Weights of a small GPT-style language model, trained from scratch on English Wikipedia.
Architecture: no biases in attention or MLP, normalized queries and keys, some layers without positions, local attention windows, shifted keys, learned residual scales, weighted sums over earlier layers, capped logits.
Each number is 128 + 32 x the weight over its row's rms, rounded and kept within 0 to 255. Layers, rows and columns count from 0. Numbers have three digits each. The size before them is the row's rms in percent of the matrix's.

# layer 3 attention key, 160x160, rms 0.179, rows 54-63, columns 80-159
105:086088170167138099098205118176136132147149110090129153081142121121174147132152112110201101098164122141089137109120150100060134061159118108085148172165108114133073083115121091111109135133148146144133124164140152152152150112122156072156133134
099:121156089130145083114134140067111129118145123101157177123084117178136096088069151108131158110168134077090170121096172122100144169149106124143114187144104098167101121068096076140094147131149099098095142161077130169188104135113191134152122135
101:129126138123092073123147087146083111167099136125123102083065155086125140174125109145100127121198096125134114098123115116123101144181138075141126163102117186123184143093162181167191135118173217095089144169190152135119175099094130184179101158
111:158105086140114112123098157135137160132138101114151145106062155223103147142200134191103166116103189199134124120060131112147120115158127134147084135155155086154155166094096107143193155148110108131149121084153082094157162111104135095158120152
103:125122112130091094086144127145062130089137139156104151137165089163152140153108142116113135150106076164168175097141149158105157065177114104117192118170147101166184081075089117127159109081143150184137106129107151178124142090097113183101139160
110:140158144060166068076131117139170102188201117121114155134132097190124124151111117150107123078117172069131146128102155132200111104108143084112085135162137124155147130175121111103135128085175111110095059133113092170144086174164093125142109102
106:130128131171161103168163167114123098156126118154071154096162168161092116112112115140173139116090165101127083169127142139158069127136102149096076163069115154148134133155158119153161119119127196188130058155100169155143126112094125168113175085
103:122107080071133143166121101162128144137110080158128130128133133136101079105097133121127127095102125119135073186084186107168121120116165132187144136148143202195094148111152225191104121127132086139074180170085173124077124111170187097146118166
104:133108166150151143103080149155122158178140144106161114111146130125116192142103132083114122102097112088079092119127149120163094183082090149150161177191155035091168141131178081086143122071121069147145152161175097127099145134075099071150095061
114:180131114114109128099110159148098139057125072133150123187088108115104092141162088152114108115114095074118121090103101145123129135116077120140139144081121093047116135065078166184151129072071106150127121096151137143107152139115190139120099149
# layer 3 attention query, 160x160, rms 0.177, rows 55-63, columns 80-159
111:109082102061153134124116098149165104113168146133057146089067154081101138135140100144133118137075194145140076154104181119189076021087102125117131100166151136167132158147122101086138134111096131148161101107116134138117151128127140162154127172
100:119188155135127134143123079094154121126081151060089149121126103170143111160146118144142081105128142106142133089195075138023126170140092155107124094164109115112170160175162072096087122156164121126158164142172093081142143160138105165165153118
106:134083126077127178081123117153140166146145148146157153132124156078119176147085146096173124155180103132141124095148235108093168098068066139158075152091151136167093105095163071133148189114105149133083114124093153111141149066134118139101110124
106:080143169119139130195062156139134129116092106078130160152117147154109144140131100159109162070151138169130124129110185106071094076127102148189112053091140119092122150128077139108135121141070108062162130104097195140094092120170126161141112113
106:161107146129058168096081129153116167046110111130138117110190139093140107131172138089100136130119047134141155105139200084128085110111169163178143156105100120123157085124152058140110108092132153150141166136147158162141122149162149127133112166
106:141121123123118105133133123105093123141090188151153154131165118113123149144184109134092083127192153163092110119104156137127127124099147163108199123136170156216090142116072058160138106186105144085087124080150153177130108143113176141112195090
106:084184177208163090100062128123156092175155086148116139097128090092111175142151118119136087141166171135181105116121140138117149108090160144131136151136103176103162101134093167081150104210147085131141116106150165117140137121114198135183111176
104:096130086146157110089163165099132124106109152147142156102118096199144141153147157171144139179088152137086110176153095084131198124128105127133106091123105094156134172129161131159082059162143143153167167125120078130238159083103132164179087136
108:152132130126113130093150125144120149225159119097153164098113136119159123135115070089069139161122136139155093151116096127126071155140175127112080161097176089122169117122079124145146141152159121135122194121107150151157124191143126111115108184
# layer 3 attention value, 160x160, rms 0.185, rows 32-62, columns 80-159
099:086122123068109165095132152115128173052060161073104157104153109134110088105123078104116121113146161126133119154124109135124130080081132115072108150106125185145110127122145193155119194151255139110104087144152098170096147166064164142111142111
104:104095099121143123100123066150131140054139200142146107136191116068058120114138185072158117085144171185133098140085108133116133151111083116084127088113124110204147062131130107079099114131103130109179178106119086124136065149135178141139097151
102:167113128115127190139125101132148123123133097121129185107154177148102099122078092128134133076107095164086112102144158084149096187146099161189152144119154126055163093141182118154142176121102115189125091077071113083100128066180090131157111137
097:099152184136165158120124081104165070133090141125129108129082118125110119146100145128201160084071175133210132135138134100122079084117108157166084122160085175111122133159128089192133110164131086163109119072101112075127150085115169150107108073
091:134169096122115122097131132132099137158088105156132160071099099143143158130108155103152116174091173139181104172163138150113097122159195144166169143135159198128209096143150056122102167110081080125118168125114108064129114119157075150158134144
104:155145129165107068102116130152137158143221123136183163143078176128131126126099157148125109133131101157159085140147085109152124165116108130087105121084170075131142123168160077113128104116139127173102141137169168096140146174159186083129122117
110:073154117120054049149137081115109166151142104157107179121077098140136142117160117086108125137169140113116082115088134138096123086128141147156121159156142149112189132185144097145166135161152092036116107144135134132079053124143085099123155155
119:125192143114124117132162113154147138082050199096131128102133154133106113137108141147136108140149178152111066135119102138064135145111124102125143158126179160163172125084122164087158110122080138193088153125124105151125149178102108141133118091
103:125133110132082128099142133117111113081099172096122127098092106122147182157099151118137123075119110110218139151147126113151146094115082142115101164125152076140123161112116144176204161130092145157238103098062157119165125133105121141138141130
100:070125155106144099108086198098104133139154130127053090170177126108114156075134125158153118088096178154061132087111096151097138130167143104154146079098097127166159144161141080145123185140166108086071137112184136127145125145133188160152143132
116:164152168159159112037123102171082162141103126157068116129147092143112131135145096128181152137125055109137130099113124123123136090169143148109132149188075087104110070120077162159114115113109115121162159120115148114152124086140140120099146104
105:082179109093103143116135083136077135141150203063124138121168134123182162155124058145138130080083164163158111076145166148128126086154180103071174175149113179171111132125135142130118125160152152168153116074117152103162151090107145109118134114
098:180121105157127185165124079110092136114114148109126134152201137079138123171145101117137128172162163179172137121138134141084110088146108135084137159047116132173131145148132113170139108068111155093201157141194094158084139161107124142140112106
106:141075117158135138170172167135145126105091139145116149131057150159157117046094163110143203149095117109121154136180118113151162130167143112135099132166091068133155171125128147098079136210093147131133162162141132158136191120094114089142079094
116:172092137131064155122163131145121164124121100167167121111073116131151186169095140129054151087179142152108132135168117134159131110149083172161135104090100146124069096163092146114122117192126107108097103133165080143100130083154131167111130151
103:155138106106155063150126141155158137184214052173153141098057076206128118170141113143129137133146127159166078159160103111134109187166113117132137132104122126134155213148100186088129103163125160116129104197134091188106097151130115143110157122
101:100155159199122144129181067142126129145184134140144090130123079123092121125118151101084103135158130130133179127170066151095112127111143148127086138167213101178141133140119175177133109130103121120114099113133097081188154133147150099117098168
101:123180197123129075163102121119077130148152113126130113180155152150146155102176057087081074097144093129086112114127140121191151104133187144133131113090080134085090160103134095091190167080109107109100101094171147149139153136124105051105119130
105:189127104135113180127153151148083118136231112168100121101142133095151135101119121132154217104157137112099143122116153149161109062165105116168156120133105074140093111152099165180207151099112104149147072134187170142133125151190141125106175111
102:132119109136189123154120124134097135140122160158110139126126104133142131131108061135119117140145111128171097152181109158154093161092144140129061115099071111167065136137120163102100114095143073151192140121158150214113142090101182152098151123
100:154169151171086164158110081162121114085108124066130143100069141084115147103131114128174118082081090117110123137152083129079119166140084137144129148123117114103222137079056075124102166124097168116186140145135131131056108149131114141135129104
101:119153137166139166134170136126144085186149161120041137132082131152136129115099167121046111110137119082087142113108177157101176133141064141126138144160141173103135112095122066146159085146114072163079147155083113126102157115129113053112094135
098:094104154105107131105132088187114085126181086167050128134130098112159159106164142152109131138141148142133131117055149122066105152124214152124150074108057106138166143072137132124154128125090110182124142114094182126085114089129106140135116066
115:230155106132162109166130171114119066150121093143207167149134161139146098146140131101141137078124082118176151136148101086166169144168149062152060178126123159190112163134185167135112125099083172147099105099121166130129086196121101111096107087
110:147153163159093107125157142086138143190158132101173105124159140142127092102150092137119115143135160109146193077111117140127140101154101043097119167082134124114118126128128096128132041160131108134146160145099181175171115115176136114130126199
115:109088130092187095096142105122117140164153161153206148122122107185155122128122142140128168150083163131175157090091127078135192122133099173104119152120158104109144101103184084136113149183131123123152125119103149131159149093103192084090114167
094:103179146116125119114141142141122134112129129129217102107169136156089115030174176164151117098157099155118136137194135128138148165162131119157106127096025101112184101150187127112086157134079164150045136169144088140145045117135150085120148136
106:106165127140116139072182117175156171142135170113204104063149103112128059176112083146126070174120112111188134133074156105040135143140165154104183082104121092115110136146110090171124135100143175118107174156133150079125174119158158130117143141
112:163057118120195138094160145105133127151157128173166091155055060143111126128228202104134142128129176148137095152066098107089106100117176096094131144154177135131157103131142168123121109121113089171148151109157174117084111080156106137103161108
099:127201094120045109098151056146146097169128124167184102121143163122133083101103105134091128076107136106122141156128117110190168167173117141126108129085195075197149121040164107151146110153166142126137159194090146161100113126159150126146147077
106:093094171205113094107102126108044121129139126159097085086177102179156125142160113179088101213161109126120119116133146088136155167155154195073088182105136096161116115110111149127152116117148143065121123133132119087122139093167083154112105147
# layer 3 attention output (transposed), 160x160, rms 0.173, rows 32-62, columns 80-159
112:147143154136183140110131187137141151115196110111162177128063206083071154146086182100112113154084124084119127106116128158098129071114206126177178080201133148114085097085139160120145117124111125069134162159150165118142089121122162078095129149
108:176092146140052127110128184095133127087147100123149193119141196139140094110111108193198122124170122164121101121183125148097128079155114170151153173137113098083078143080088118157128175119135116096176095147145116136097110154161075176072103111
093:091075114127095162110131133108112183166135093118158153187040103127107170157082124104104199139105122176186124127144146150081138123094113148170161105188140112113117102141120112078146118134143106135138161122114176138130096197131174154180133200
104:125134119172153128149129060195137143135175078207187063102129127093170108140115096118122132129136165159126092122115137124178097109155100119137162101152124097104099095129093113087121107173107134154130170147108063171060122173142148149122123117
096:120096184157130135109157126110133120106167111142155121159173096089135106143139133136156146079109090191135123118103166140163033168067151125154134157169106140150101080097065120108117164132152174182106128102177117136156141158153063189128120146
102:095159118074124172139180151159099102138085147146129190112088131175187111140094108132154202079115088077126164126133123176169079136171054123096073126058098118094111096115166175124136079126150149087123128170140110161131125138137117123137124109
119:173111209117144071062153142109076123093113127180112181124114119106132139215152082093107082125142166128123159107113135144127160143115155049111117160114148168113110090062148141100075109143105183120169078101142157132160122152204128070133140119
107:060126118165126137132129157157106130118181090141181149160123133062101080126076182105133141135093162156121105157085122129156072108156124119098189102146133147165067124143127123114063187193129168136197095188118112105119126054130146147143129136
099:082147113208106052110123090129126143080147119159099092139118163035087168086104127147124098165156190149135162130118120086124141098166121105196156137160117118139187161120109167145111164107052078096166151080105113136162144145126111155091125124
096:133135067101145120156145154097165143147083193124116147126179161140098074139129146111128085106020102144132113149162126076168147101123182110146135166095175093162102079135139088106123158108155125081117155129095128170092117156092099129138089128
096:142126069131114107110142100082118134175063100119131081139075157173163123119173144119119105090123127136144137101209120100109109110143129075060117090123142164131205131165158058131138115130147072125101087156190093096128102121157087047150121094
111:096063109183145070168100116154154106112116111117176222128154150125133136137110149136119157116071147072113052104111127155187111092117119135151139136077114151182165145096109158187120162155128148118150126170112142174106142107129149126110107128
096:089169154103114136085132104135108148128172160070137118158155083157133147159080079124102100140121081059124117133123171102099068114179125125169081136128131136140101163163101108101146192095155101115162053146136096150158156077178115060100149113
108:068124127138092100105140143152158159131157121153169162112134166067184153128112176168151130112144149146097110175118110127120173138137134126137125120122037143111109103118174165146138141186099109097117156151102187065166123231162149155125137129
097:141152133113119121074133139189134159125146182121119127093154113129135124181130204153141080161114129202091208125125158166117085104088133203087161168143114110104149062110112103151111112203140131095145125118088201106136140184131120214116147071
098:132122190181129151087147122139080131137090165099127152099153121093159120157139079110099073121080117202114145098058107115041206134124117101154120081157097097135095180095129111135143167090098139101125098117127160111112128154107111114125109122
091:155144091123135141092123146120095133105156128093136057121138159079129074116119147123135133111188157113068138105102125124120171109121162071127136160068130088087114150129127157137024144149130090092093137075147164175117114142192088138120142154
109:156169107165115119143162100066156148102089123093100115089166112108133178173147121090115055157098085112139124119115195174177179123145183133132092131110102090116119096117101161182165096105127171152079197190149135151157066110140145200129117151
101:120135097146072129133147147116066152119092197126138145134118162167143093123158125141158126126113104142144133125156079126135126113087094144117178105164122141161159147073044113096121099122136142182120165131102180083163164095147143100099098104
112:105173227186132182167115121144134107123156187113097117129140154074120149076133141164135081121080058136162145112109127175133151132154059191173082153162136137121116172148094121109157144207067151171182145130121173113121141085124154091168120124
107:082154108067110113155093115098147171101170172131066122141163115106186155148069146193154168121153093187157146092154150128129100107176098095153127094107123120159142106122162169179082126108167120176118101096175182081123113140131119099148129143
105:129152128136147162184164126159136207111111105156130106104127140127138125218134051131130158124167114114123148103098136134120174162165127130083131129133077090070121145133096040143118110093159077111171172140164143123101135184121132163131151174
098:113098109149101103110162151148133128116155139119151027123177093213094125157071200136120115158105179158110171162190181103142127140126096063070115138126104092124150133150098154173083132148102112159138143083155092090160122157148119098175071131
109:111069073190158117119112075162114118134099141120122229106118131170153150097127157098151165069151112096117126114137061189103158186152145100149125117151156135116165122169151155124089163138144074090041123093134182209162118141138133153150124130
112:164076061093100124170153147135164118150059107165133099099147099181153139135131113148126146070122130089083133118097117118134174155119149229135146120105085087105127161115147124145070123165099173116122135177188113154090126157112137133161206103
112:163100139105119084141184173086127117128121089113155135126149153141080157156083086170086176070148129116111136075183056149138117128157112117131106128158120194104117145133097200137099082185120177178102137127087143196148112155141077090110182110
097:165079075078092162108066100157140117153130123083107118065160134128141117150146103150101073123118112115185104072117058104110140147174184122100148162130127106138153151129142112163151105169091111129127122094116139147149158206124085090203053173
098:128090132136213164121202182090116115117123124079059129099102078129135151122108140101097176104123111095051143101152134121141122099142064172109125135121132070128167104143160147095155109123082098089138147200146137118140101115109088148199226128
109:128141145159131133104195155101102137108092183094122182063096076102171078157131128129121106136102167149109139132096130100125116114160111086114113117153143121137098197164145130112145094069114150145087077109135080085087158128094127121166144071
105:135138159149143125144136166150124117158111114086076112102122130157173103124100129132227158146143133109116136106152134131086123186084082037132170125140083109095179124088170169180089103140119142092150141093122122189120131146110135086141150182
097:154176105115140093116183088108165164164067125165114159142146153133140166103138148056096071098132147146154135085093124175135110135158093077029085145034192139075135153193082155128126159137097130089134161155103098080160119146090133126163116147